{"vocab_size": 6758, "norm_place": "pre", "positions": "learned", "qk_norm": false, "attn_scale": 0.125, "bias": "none", "optimizer": "adamw", "lr_mult_up": 0.613, "lr_head": 0.00633, "decay_fraction": 0.666, "doc_mask": true}
Each number is 128 + 32 x the weight over its row's rms, rounded and kept within 0 to 255. Layers, rows and columns count from 0. Numbers have three digits each. The size before them is the row's rms in percent of the matrix's.

# layer 4 MLP down, 192x384, rms 0.0797, rows 0-191, columns 0-47
107:126150128127131126125125112110177135136122089136127123095110099123161144140129145119122098140151139142129115145149102126114133145162085142103079
108:091123144200143170129128119115114113140192116130191125105121148097183150145147129108160159086157138155181102153164115148155149113140126146144155
115:147129105107147127175108078112079129139129149120140154099107166111197100148104126129120137065121127122095129146119124110105138142122117135132147
080:157083177128170195146132090124181119123143092148115165058135138138116126121111120121133086113114167143188095126102078107122148105150144109147107
103:120112136115134128160090128152158056134123119157202106156110112116152159154122134196065135161160133115140122150201120155157136140138106147094107
096:093107094125112145097152118102087197111099121123138090142121146061088129096137137108132153108111123125124123098168141114145120116157146117139140
111:110126113087141086201141109130149129133138105160170159110169139144148100115213159146125141118109154134110098132064114161120133107116082110105156
110:179125119167127149101131145134117090107123145097132132157111140118161154159138092063125077104148121131074181089159143156089132110113187102141127
106:125143074121125128108184148121070083140114154124127131089078171135159134130083094177120080136160134129140089123130127039145129154151118165113100
100:153157127194147154127109122126125082142120104157112131143131120170132098116044108160120139158139156132129085132148099120144154105121098094122128
101:105137125137117109132148104119146060144145138148101134155120144127132145143153167143152137107148111129146152120157155160106115173130110074150128
115:115145230118121114096096146148125157127150152163155092158102086111103120136133122128108158073138129166156123116119128123135134144185053055130119
100:154141163126125115106120109136121137136101148116152149086093127156105126109122151112116121187151126134103123158195127168131123130184149122111185
109:146119147088133144158132157129173084136135165171050096166174135070097105125140104194129080167115122121143129090118126159112144142149151170147109
073:138099142155208097092133085131076103119106157103113120075108111120135122104120075110115123120168194116123147137155044129139165164128122110154100
103:179085125128134176128113135133143106136182146121119164084087080094098130119099168149140189088183149138164166187128138094177136132123152072121089
097:128115133131136088134138134138055110131107124127104140087142200121139148105220159130149121055090123126120158136123120095144128110105128122141087
103:128159110092113087122067122140069165124091139155138117112170114096164105090138117154122139170157119153170153106121124156096125099115115066125118
107:144124072131114159166062197141149129168146152103053125134115147129059123094091123107167077160116102143147134161140146075112123134148145093111126
098:140096071142128150139211146136175199168088127201094125115143159103113053091126108184131098169236115110048119109157135095099121146090158117115101
098:126160113126120200101140137121087113118144110098064134123091121125117137186150099157102143118118115137108142152145138145081128153139147108166075
087:162141146136197158161113093126147099108124104088138159138147138113146148076141169113177142146145190141095128112130076115098191096113014133137116
111:063094100164145170140070128131146140110105175130154137157141144128079120085129096141124125075128164173106143121133108116121148083116151169105112
085:170153084133204108112165143082069130118112140146075126145132129122142115138146091107158108183139204139052095104105037164089186160152155142170097
101:171102121170119169096088120143152116124115150110130115082139136114141129084117185108094116151106107100164143122098140118109147075109081089112120
121:121162169137138135125201127126130161133154132181146126200179153122131121190130111161199197092063132137128107138091122124138136112166075125144099
076:126147138147050097173136137164112172126167125140150146128139142141165149178111136191130170150136074158155178156137244131117099122100168123144149
103:106090135163129133142123139141093120142136134120124126182125136101157125110083188160121099132126132150126164135122139142114122167104155171087149
109:116115148120120132146093180142123138146137139121098135110171126095127132133116110137135127185116128140092073136128128126138108159169078068127172
096:099106120147105084126132135144099085135139112111166116147131143154073093131182154092198098121097111073124082120065170129145111138115068133101118
104:152179112131127107112134132093105197131093144104069092132137143146043138097123157153050149138123127134163152124126124113082131146161185125114116
110:085141126107119103142111146115169130150154119115156086146121111126123158142171121126157149116097112112208136162203122138118128167112086103109063
106:170130170135145081129181123094127112078134131064126186133097145129175154134105111135120102177141141164142131129148118095166132110111228116155193
076:119063132101069106102099113171079164142097136135103110081159098128153153094107093090070121166107076090137138129138214157144085074082093103115090
085:105067126060097138088071077130138140138122158155109117090120116065099083108167151079070100140109109116150156144187153105146104125167070119100154
071:130166136151184152145106124168127156149152109126115149155092180107105168127156155172109130159123162132156113106106067126103170108133060107112086
109:121139137148102138091133090167086140131121082086070122102145079168057091167117118103125120120141100116124140119183149123099092140141135155127032
110:100098116172149116091131134113144177120118106122127134163110124123132131068187156154103193120113148132108084131132112130143142097130109113110077
107:090129102158126122090091153107085073125118130126115116080091120091105136103151075135148106163149132151110097086092126052191112120154123132135171
102:097095078077144103080116081143157085125126151131162099175144118146159112080074109087092129206122129113139169105168120167171119123093138090141145
098:103145134147130148162143167147123119149121116104116152124100112126190138165170076191084138156111122109165098163148109172072139157174091170130151
111:127078126122131125120099146108098129131125129149144160130148083096083134059057108080145119120124131155126121114141131134164121159094182176138144
104:147113160148114125159090144143153157114133150157171152183154144154182149082145114123157107222130129156187104121160145143111137122219101080155143
095:098141076098129122194130106115116135132091104113090166048125112156127146127107107122136121131088131159066085129123137135072127163123111075129149
098:134164109122121170151140132142127189140097108106146145105131104127071124127120170097108108196121108115178161195126124154130122128142095109110181
100:090140091086130066136091127152112087144091110127087122079132086152108134120106112146140090119115138126107132098170138104163119125063104089100189
107:096110086115140108130125116109125088135104142114115129119124127129093123154107161135157138146124140107062105140124121120119143127095254102106167
098:161105200092138186118182111154108145137117156161120148103151137144155135129114098157111170148096142132171128121099112128129138121166171131149161
112:171048092148132135132143130114151119120132152135100136172110119133116177115058095154129158197158135147141101117094131161140130104117086151116179
101:138110101112163122155115134112128076088101109105095122129100158128127099125157158123097136094174142137106092110180106124132135123122128108158040
100:109146140143107142118151119159125099127152144101166142113179159182128120172188056119180088197120130108110142137133157117139117127124120179125121
099:121093119127106130147125104129145133122130110086192103157125176177108111074116151097143106128110108105128159149141130136141121138062109098073191
104:136065128159130110166138138143095197102166140129111124123166108123141114166129130151120201172153137097117159174083134153160133169146129103117127
101:163171116143131140152157116107143120177127114159143100113070131118127132103140131143091157124104116095107107148076114134105132152112156147109184
119:166094111119097047114177094100126125159086124129185138070165136156162108132038119119138139160194119155211100172158085143117111123152155121148113
105:113107083191144112183141165133098241143142142113142150128121113126167131152135133145146122149130136128038079129096132133153150142055085123099101
111:122113112101108149143106107136132100175096153092123102146119097053136126117109072126130063086150120125099126145132141119133119143174110127107178
111:114182163155127103150111168124170107126110158148167100041082172149149122141091091134112150141100124127188169120111110125100128158113091136117154
108:100123122187120142144106128143177187096109159177093183133147146168098110096091122139149146138150132157172125144127135131132113116125150125144117
097:114182167171148138125094169155112172121083106069132124096170124136190168124085108117076074150130131129080073111151103122145134121120115118129098
097:098120147179139148113107150134114179103106148144110165143103106150148128162080158148088156159156138113121095130155120174090127087125146140123120
090:113102064150184117116087102076129101126115050126155151143153141146169108084116134150062179156098155115195086141121089177092153172169181103183146
098:139122175119138121113136132140115111153115108101174121129129186110154171149165134151189108126121138109162126174079135099156139178145165124115116
072:141123074074211057123120096117197118147114157191107095122150104114114172145113115156122120115115178084121173101134046136161194166102138111122047
100:127071120096143120105113196103126178116134125147145157062149136156097140123105122053101086067184140150117158134120111104089144127174088146134075
101:124065045108131194118113154106150165146168182139153129093127128064166123155110161172142165136120154102142137140110120158155140148162150156126135
100:186135109130145212158118135143155118143148129168105123095110102104151124119078115101134163137146117133200109102088133145156143155139089172137094
102:146140167143128065129107167128101171125115111139145102122115129087172155132121102153114118135188125110104117065100128126143103138148128149112086
092:129140156103128122144093137120173044122140182134075109146100119139108162177121110137123106036139114136086113108101131138155121111137175127099089
109:115124148128142144115132159114106132135112158115093137099125129082058100121083123064118081154116137134127126108117127140117142150124122156153058
112:168137118133116135144165119148148152125144108133143138077143127131173109097157184211152132123123116148125186171168131115166122146146075094138085
104:126208087044131094115135117109075164114141144133078147147113098101092087152100137167091111133138127137115180089145118081142125131111098096133033
105:148143105068143144114135091112115129121129118156212117135112142098114128115159182199137167155124127096099173099141113120151135159129152122146096
092:137112114076109139121086140124163115087139125108133104204126134124154150174107138076132082099094117107144131085132141178112112112137147148090141
109:162150106097122119109132135154120094137140100105111127146152092197189093108162107153126119118101125129134131139165138106133111128152093111124142
090:079124123210104089170165163135150072143167149147138149125140189116152142114095139142148150186129116134139096174115155130197120144103137174137188
104:148075121142151178156167158107157096137121141106096090065124095088132122087124158088130166123135142129111147133132115078103144122133150096161176
078:134103096105183111104121115082190178121176142150113121014152136101092122124114114094107066162161182106122155132130062184114180131106166128089121
096:147173148160149150142063091153156096140160108123081124135113183139137135107173111165140136145144154117136099143089101149111143143161127123111143
106:120138158167157131119225046118108196095115075126112142108128129082177079110103129175105161134100162140119132121155110139156137097076144081178136
103:087149095123124142111113140120113114120107153111153100156144151114095096127073158168123116133076142131143131096120116154125130128143126139139136
098:140113149148158122121092126104136147143140138140162120130149165162089120133159151092132087182154166155104124130103070147093149168090116172153098
106:120107177175108134123161155120119150129113123130101146217162156125133090162176172118141149116113102131141088128148137142112099155120142118124155
084:143169120114080109106118161122147112142121109127145104151145133123191152164170103134155146169155095106125082108105168115148092082154152155139065
111:158146069097142110090144100123104054158084104115092138154135114131103150105133098114135097105128132135132149139127117126080131131118073054114071
103:159105147165134083122137092125101080123129097110135159146106112119227093120158127078137194190161133139154147118088107074114128145122090130133054
102:189107098079115132135149075136114137123111120084129141046114141136136115159158060086173074122101119143107190092121156145166108132140155131147178
102:134134145143091111121131174138066145146093070088162135145130167119185094154135103138124173108147110130147103114145161118111109135133229148172164
102:143112134111113182173113130157115164121125117116186147114104160141071124097128149132128091005183121116102119102153142127164128131143120101160137
102:131132146128145124200110156127124097129133143116105171195171101139118138139102180186146133122161142162130129176176108114109148151133156129182124
107:097117110100120063081136141140145141131099128153098119095170131126040144139081114070124071111150127106154119143172138201128131169114135091092130
097:153149141166144096118079133101098101146159159152165115098114175123089107093122158091093173141168134157180131135149104116095148154160169107118084
099:125139119090185167146148129100138170108147108152190144097144128137188068150099178149174200081130157120104064171108073121113178135098150137146152
097:150118120131115137103130122121133079110153146094133117203202050120100144178090109153130089135115126142113092087136150150119114129096145096154069
084:187150148105059118139089158196127148140159128093148134155119135133126198156139139117131089133091066134162103123094223112184076109119072186125109
087:120093182188086089133118147146097110130132113153105117059073148068098144132121146115113141070216099123148101138099164102157100103123121165127168
096:111110172125119145107157183108125142121154148076124141151120130112105116137157101080166089158187105122118132087075143142114129115120091124137074
067:171161126112013206155153131146096116120127132146154145116138149149086141134123139160135168084144053125087169144113253087161049136174142107158083
096:124133053121133141144098119133024090101107147092111143134113125130088072110034125110127108080137145127106123141121133111174132119159081130132149
100:175087143089128166101146115114121158115115172101114129116083092091046121171130146074135111070159131130063165117111130105115133113126172122151083
072:113141133140041170117130122124127137126112140094129108066157102100183041150092091157141097134121069113170123124120213177120065140131078119128126
078:120160142051161167162118120142114140134122115159121131107135093161109182188129142165141106174085149141099141145211106137110155110098121093128152
098:145163134123150111144148144142145122105142137102058101152132119133108123114157132126119160110104148158154092120102110070104161115115158128123181
104:145185134130118147141111143125139149118127121108115109146105157126072086188095097149169139114072125167107140121116125128152122208149053134139138
098:139103139156099153116079180135118108135149096127045120154156118131077166111068156140136155138133108135183157121145157103070122115133125141086102
104:147172118102136131156131134130134165114120157124148162111102119127112150126056150142141089114142135159119108089212118117130152138140152159128097
102:160162114154132104123145140111084140108121131083073133076131143153173111104068082112163130127142137141138078100163118101153124149150170142132097
114:145161059073149164125130113134128137120124147148074131109122115088168107095151114093186162164065138166103180136181111160130138127141161132161135
076:138129146139192112127113129097102118119093131174119117089104155097140142163071116105156096161150174081112067162147020094122187150096140133112108
103:127162100129136107100121133108137045132110126096126120110120076107148125077167135148120095135134143108136086178073121107106138101145150076124164
103:155087160130114112147129158160123089132079127177131132135156134127181124175077105139160133112119114159092091117132133133135101152147173175128170
097:149203125076131095118111157115133168142118097103110138045115061114069093115110126091138097144115128160097159128130120091174124115145182141131061
085:144120172101095129154144122191144197128161192158089133093146121125053146158137139157157172093110092123151124105151185115092128145135180163142097
101:155129146095142119132128118118100163120158172144100139160162138149106138154160093125126145175117121115177190094140110113112110148159105109152097
094:133129140096119111144142141131142048104117107166052118100122152109178132081191137127091135142144114114101135125123143080078122085157198148111142
085:088145139114089167223167136148113135120122155167063103114185085124100155157132116124147102158102084117132181077155173105161099167130133094127095
103:101125148140111142134138100143123188132100116089099140164123091119093151161142125168104113129078115130053099106135145131121107157143064115116208
082:103129146083158078127114091137070088121129099123094144092151140101166184082135101108108115136150155130139137132141099105177133136145082122153080
108:144105151068116061170129148128112094145137118167093140128135169132132168111157126132156126164110112127113161136102148092103121141103209167116071
083:169170137170156092129159103147149134158106108097138115107153115150144159174101143123138068112104136093110105121114096087084138132134074134112071
097:143184143116101197137151143115162124130108124146162162119152160109143165128164168172111185120088120142130153129092141121099112155138056168155124
105:133108130170128130167095129136185154131152167138188145119125139157152132150177135144115119157151131150161171132105125129116135123115149144122168
091:145145169127169162169186131099042138129103111148123112079091140160089117167144078155100145128186151170112086160123097113121155166132131155117161
104:113092084158150182145148102127124111154142111122143128153138101149065114147050159125134161109166144134070082148103128137110151090090132120129124
107:146150132123122130095136162149108100150164098150121122076121129097156102103143110159161150103120130124107129157140137075148138158144084143146112
103:087135110114117106123119141142125136139163149137129137148124115121143121094040159097104085217111132121172121166132124144091138142150134113128101
103:099176138133122123150148136122110134163127125154115123142102147159095106201075135103135130100086129117116113138141124153095144090080142221110112
079:126132121101078114128165131140027111130119119123154107132107111118116088155106080118114125105107103149122127125162163129107075113108130068130142
106:122118113146131120083108157126107160122142148094095128114140105165152096055139162095157164140132131135159095125123131185095131131152158060110158
082:138128112114074141145108161148136128121112137131000118167124118099118140128107126124136158132084075138103062119177193123140091119099120102101082
098:153153116157148124193152108130172148141133099118139138150122096156125152136139149158156105124108150134106137109148111106083136192146129102137078
098:132130189130130115129166132116101157121143092105101091086130131106182121150128093128154052181152126138121165141159139143107129165142092089129063
105:184093133110113136127180171113074097107141134119156118119116161141168134213137076125128124160101123099129125129122137172132134159146141184128132
104:135171108095137169108050118098138209130130136125071125129171118152114086119138095153133095100116135123078111112154098192105146146151089095141112
100:121164154156145110162161106154114114124131115088183161069176117163086148151163135151148149079108138120206162164091121141176130125175154145130086
085:148125150163160116134147114146127226122086116086080157096175156175131128184123112153110142155158153142138085123148101154182137143116112154127141
096:131129064039129137095123065107143201129140134158077112125138087125114155105062079157115154121141140110087190118148110127143138071128036042122166
102:146146107088135149129089126075181169123112165185169100116146154134187101123122127136134120162136141104110108102088101170109147163092059128113063
107:145169166112123116124143160121168118117139113129089141084141143178058110177131129144140090143114131142142165113081116147121130123166051089106049
104:111139145106128128097032145114116061121115131110166126157115130108157090137071112126095098160110135136108074115069106094170129140132047130106106
105:119135159203106153131152128101128122140097140130124099087114073102146108164123118177083120073129118159119072107181146158125127110137050131148091
111:124128122091135114126107156140116107136134165164073141116126117142146108105123136089158077101157135113114140157103124080141133127106176092103101
088:129137129166090081115152099084078156138124077136148127130148134161064069138090130142106178027142113119093114111079135102111103120106165172139177
101:082124100103137087096081103138130130141114089117127097089094120099086130083168179134154142159190147119090168171139113114085127157118125145105206
103:116100118157126179123100164113183106108108119185099118081113150135191127092096056130119188168128141160096095109189130152120134121123159126120169
099:136132158138155072149113145117140131150125142127123123187153175083131153145184128120160062094158156111054113122125100110179149117151146117119078
085:180133117084095046076127104087141001113116147127132135095116119115126120081091082101088086153112110145154138147124163100126089114142079092144090
112:093129144119160150149108127094093153125125125110148145155134140120170099114145158117100092079157137116071089090105088165111152155077105119131040
098:142134102105103088173084097121087000126120121122062138102113127145112133172129135176144202112040104166141089109134145076154099098112147140151206
104:135120100113137137070154058133152093123149103120097122154157094155171133142114090136081144200095136142065087140116112142096120131137123077161146
125:167116100077101167114121077142135128127138077108105145108139107111139098168110143118100123154144100132149156158103146129108094146146095091102030
107:124132115114148139125117120141155130122138121091089120047125114116134157156078159126123110112098134117088079179123157168086141096094093111133167
114:122145148110132123125112142129190185115129173145139121133107153133160137123146118124153070104102135120125149099105123123127120110119139139093104
100:132104143170160154131202138151137083165137085082074141113183110141143132167126154104095182109111144141137123126116120102112137137132102131113103
095:164133117133098117155121076137122132126066140122180123149094125121124124121132158099097079138138102104095090151098166109103112114128089112149130
088:128081184113111173142106144136169172126152150148084102068142147097056114145102113088139155138086132135129136114120137181121129142097133095104119
089:118146142160089190087136093165216228106117151117118143125116088123161138117171092152113161154179087100162112108133190145164093151134115062116149
096:104127189118122090110101164152085160111141115149159113119099106087126114155121138099158111094184116152121122114096143113153129111150096170129155
099:194153132177134176149152092126120173145152153146169125096127109119167130110191153090135128105118127110208144141162128166125124111117132139116109
098:118159134171106177141109121147119139160088114098169152134153137193103147096121116113145116150142097123180090168112163153152108166151073130115141
103:124112141152122115146081117135107114140152135124176118145154113132105142123106126149100150079142112125159156163165136150169114122112132142161164
110:111089111108129101174154136100104076150137106129171159163135133111129120095120187140106145090167132131114152140116113068130132154168151165149202
105:108181191185117122114125114152161109135159124169173142019107116139158107105137145162166156124117126098163136144117143117119121172127155112135092
108:123089142148147151156083097117168131130116153168135122118126106134064122116084142145123140128084152087143084133110103168113168128087039137093128
098:137074137123138150165185127133176121124136132136142091112143092117150157119115157109176117135138131143134106121126127109173135132103084184145185
104:130067163109083091163136179161120090125131119089173132097105167148124148199131154122166101076135081122129104155097171084178085135142133141128137
097:099157177146127131114116127135130117125136117081097116083089111095095126175042070100143101127161124117133144133173141087120126111161129159134163
106:190100143145117144158157143096120128117110145155160147074102157076132138135081118166144126137186129143159200126125123184133125162133172161129110
111:113135079084117121098120127112130148145062116142121143140112119106110133138165143105115110159110124113123075141145109129118110165174165131118108
103:111169119080127115092155108091145131143094145164136121169111101097172125073103143101126114140144120129133141137158127158118115131094152134119137
108:125106149082129134143144152123145126134137071102057124227116147128096118182078110133140104090056123139139096116141137122139143109117166119113157
107:135096108074118148112118120137098047136138106124079131172163096156065130108100132137091137165154100126119127121125144157124135104169155084132087
107:109154130139123164143081121126159100125117146157198150079148161125151111142136130140170132126161133145109112137111124157104148117137128135140157
075:179132118146199139120135122077139147182124126105114135116108139116108123109147149115144133087161156142158074147132060133092177147136128173144129
104:134081131169107162150193137168124168128159101162107113178112079091178142145125102090107167063137114135147121086146147134157107116157212097141156
108:066139118171127135122068086134197124106152150144097153143095137175063116101121112095138110174112136127132112140166135164151132093170132091061217
081:139098135133077209173143115145170052122145101128153117168113167139142161108145146126162114152095074126118123131108197141135093135167142137125191
092:085111096141157131131127142060083126131120123123108118136150110102096114107154141114120094157167163145159151108118062118148155171098171112104137
109:082116186219117109110095120128083190134126116105169111170145121094141139074155161121133129158169114143134061155102140089163114122126109149099140
102:131081143201128155147143128131183150156150135140108134167137126127093065108071189160144123151188147105168150100171110153108135144154128165117073
086:169136153115074150170091168154129185144102141132124154144134104118156165173107121065123126174121075125136086129122186144122078160109179163153145
102:111191095076120127110101112172164122143144113113120140145135142151055183115222124093135140134138127108148068131081158137180116139145124141137163
140:147117192140100045152065181115088122159161141137159153174144128163147178178154182149158105164151109124144132126136091105176109164136139167144159
094:077151130122112142111146125153088113132132128120114113134137128135130148143078136117181123200082118121157112131133145182131108127122075114105119
089:130186148096169077076186137125134078087126124100118154163136098119128085114144141140097111064074153170165107128183089180160146134146120085135156
100:124170159151119175129102146129105135134138163157065128065185163148159120063158144175127155108125113160132162119146151129145126164119106177108137
077:152148130148021168121101153168149081155159125129095140124092149152135148094131153135137100146137051143103129122126250133125054175127088150138124
113:109128128124121138142186117149177163132167156148093103091117178133140117061149097149185135130110119165131134168155144132114123154193139091111191
084:083073090090125126140108144115115126115133147090117105131134160083147099107129116156132143039104100129159125127156162163080117151100134122123094
092:138162128116133137128106109131161095130167146171131142143113107161131142115117110158178111196102127147070127149147112095149148150107156147104158
099:115140138164128131180061078138140098131123146116183105193181103088202121134156162154088091161098136121165115113084127170159126123125141097093079
101:090129126176130167177127084142107169113099088110157170111151140165154092131129120133171125114111145151088086127174120127106122129169144123163025